Each number is 500 + 40 x the weight over its row's rms, rounded and kept within 0 to 999. Layers, rows and columns count from 0. Numbers have three digits each. The size before them is the row's rms in percent of the matrix's.

# down: layer 10 MLP down (transposed), 768x192, rms 0.0512, rows 90-109, columns 0-63
# up: layer 10 MLP up, 768x192, rms 0.0511, rows 91-110, columns 0-63
down90 102:513465472453426541486457516486531471533541537444537484501498542501437538511523527470478495525483490531511435528498496547475496516532463586530493526460479479516504495535492472459517487492539480
up91 105:485485506539563450515512594438476492503432505516446510457543556501491511480526483508506471448413502453562512508495544581504497436520487579558501489490460492411548512501510481416444506539566514
down91 107:484460438561514424497547477569495470554506510563527483509406517491501587489439511471453492461586515518443515501478518538543511471512385498538524494479462470466500465494489434533472460474443510
up92 096:456480546528545500506518511495432472491571555498544531533547509523514523510550506511537502420476604524461535584543457515535463388529571412483489434437504507515509516502492532498448445479467526
down92 093:521520475389541481520520510567541534536554482519517483570507576562552478515495527396547494527424489455496462456561463507472503517520579422483469477516521522481448510548518530459551499473533518
up93 100:511491504525504462479502457479485464501515528524472442556482383425502512487494519427512545459433498506469514517456479523510534500520536574512541534532501524514474515498484480512549575470453429
down93 101:480420490493548500482475481619484462492492548454541565439474551512425445459485524501464487492575499477550428529502509497489523410515535471470472505474543440541456494583526532454506490473505427
up94 101:519528448532483596486459495524478527443535395486430478470483495520484559481488517528406444435530512499463545484487531511455432442525458560525471505509404479472477482520549505527442488584428506
down94 091:456481512502485513504547467547539556494503513500519444458463542498459532514455530476446525479504470436481533449484499486546475532556415476501501557541509539510506563467440471462532535475508429
up95 096:472566536432521531508458561556455473524508534472468533527489525443505512506498525511610466446471492523539477579535486480568499488566457524514519538550503485525510441537518496462535422472494488
down95 097:424498483490526461479475514496497501519515543526488539505562488500527497495514570534488490586564456546480586479486572454579518528507473439503575465439552458501443440514472483501475519412501517
up96 100:493462497499519516574440492525566480520467493501456484616456490535507525498522548458510441498548563527527544491456552561486440584464624558479414571494480471500445551471560499451559487505492522
down96 106:533473449487487513466463513559551432460483515492520564465480526480397522415591446506527499494520521487520485536510481475550492536563541479498526523511503506503522543514526457468509515508459492
up97 094:422499531546557469582493434534480515507523458474522472438535410487470477491458510517513549434491405534483519482513509419462535485476493434501481491455445513441547571518502526413524511425502537
down97 096:554490492463455455476521583465515490480464447440447511489489521470535456521471487531540471483488466550516476488556469512539638570511558518604454468510461550497504476451502485557420551507398535
up98 090:490475366560465573469509519504513524525541525499526557536482474567602504546452471496475478536564534529556501549535513529415549479491453550499543460578479518444513486477551467544487525419501530
down98 101:547516530511512564538497537476457516495557497437543541552473578531536527507505463502571534458487468523421507518405560526464430505483489534462439453472523544499522446511472512492495517516510506
up99 094:475462447534521533425513494535485492521471519431452494516522417561514523556442458544537499516448525452516557549528475466509473534492480571466485467506499521466512450479491458491462438448497483
down99 093:518512491543455451498374436581549468488582553501493472467475488480545540491512535488477516527479502430506467514506489450480576493563428521574544531455530514499482525561501543518493526460510398
up100 096:486515470498444466471455547429480525452511451426469460548456497483590497590507398458517525552500496477493501455485582520471492529492460444564493498450482504432544485491415457463451540428438527
down100 096:498493488481495485527510465444527534540564497460506431498540505577587496443551551505500500505486563462462480426512466527497449494570493519464500530457530565428532480463500450465470459503496472
up101 101:573505429526455488476478446482480540501470525562535514512527490450562504492478553476464504459568521459574458508445530513542554526529533489487593441518514497510430501503480477617415498558515525
down101 100:485508641482507495450469534474424512534503488515465532405515523472435504487528522528499539530479548591460484488461433523520502542533504478480444547507511550507537491569497555456556403542516525
up102 098:560516495535472520475499506535511476469509454455515538436530501510537525518477533476529554576424517511586500510473416483473560548543542540386510451477457630482517500515552502533551484550488506
down102 095:489504468487471477444456461518526479475528445552437458547522463450447554472543467453508517494490463469488490529473505478438522474484504552503547529537469542533522528498496498464468514489494609
up103 101:516477468553543593419452589535534421436561493545495525480522460567492511520535531575475432519464497516459492535479490453561455489426515482521504486477490552472489504564514470521494451531512486
down103 104:484495524403527565469492537504506501422524481504476418470509554559529463439509474540555470515562516558491467487504478455448548541469501405505461408486466569533547514476513585491453487481558547
up104 102:555566575494498462516506537478424510540452546547477489499623527469504478514478547558560447526530484504538513565559509502461486490573508429535403437471428493560557491463476532485503533476473487
down104 100:534436500522437472468505493526516561502506484533477513587537462504448519513506470511484461464520531519516533487473422419495448478574476504484472534424526468457413507468525514536454517537481473
up105 101:479514488491462533508557439521503477563535503535488430557467515527568510508504509404490476477489512474517430465487497388529471474534483471516562496526468555578568512499527594484508480492465443
down105 099:519513526506503524551571542449450524461517499502488591518497440518463467535452481563547511471482514557489480512469547515451519509599461521561472490514484483508487496541421475487418493430545485
up106 091:564522540485492555548479522521497519474456541491449449587468534481492499448505501473475493503567480521615520486489469549484455473515450536584463500542509521482449511486431568466541543446446460
down106 092:453479475424460528501433537470489535519505451585487485497492547435504570496524517485464447486527510543611464545560518459443543508468496518522484476485509482541523524458497614523577529536500513
up107 107:542453480499502494523474515470516429494492534498451398503486521538503441483508518468542552558496474492491531509446497433429494512492584516542505516502475516427443513474561387463591527493535486
down107 102:525503531490535560447505442549444468526556445504544510451502545512482561630516494480476559541558500502533499558494465529524538562480482535468492515500526472570575503494555497503532490511526478
up108 095:553398475507481513534432504527469500474494505499462533539538406479481549547553577446398457452491478506473498562496535467489547563448543513482507490521469487507509512467513478546535512535517566
down108 094:570590539484513503498545472439492407558499474488511478454469493480522483517487475571554508436544484475542526468523452491479541503496492444586505509471571502568475502489476512467544481528540445
up109 100:552503473487500517477487473489512535515439520563491535503459528482556477566578481538443504502496501495499468497501440506475548410470490537552534462519565492430566542480562413449433484488494518
down109 107:525473524448511488567494522558511431452482511516547534509549474496508573518424418555541505521525413537492501554477531411462522504484569537515477521461546494471483528446435495471466490465498503
up110 111:522462485500443524576476502467474497480510458473461480557478451515515513520542494530439515487488491505515528547522412473556503476522502501536459505498494419439510551496484503516502463551499504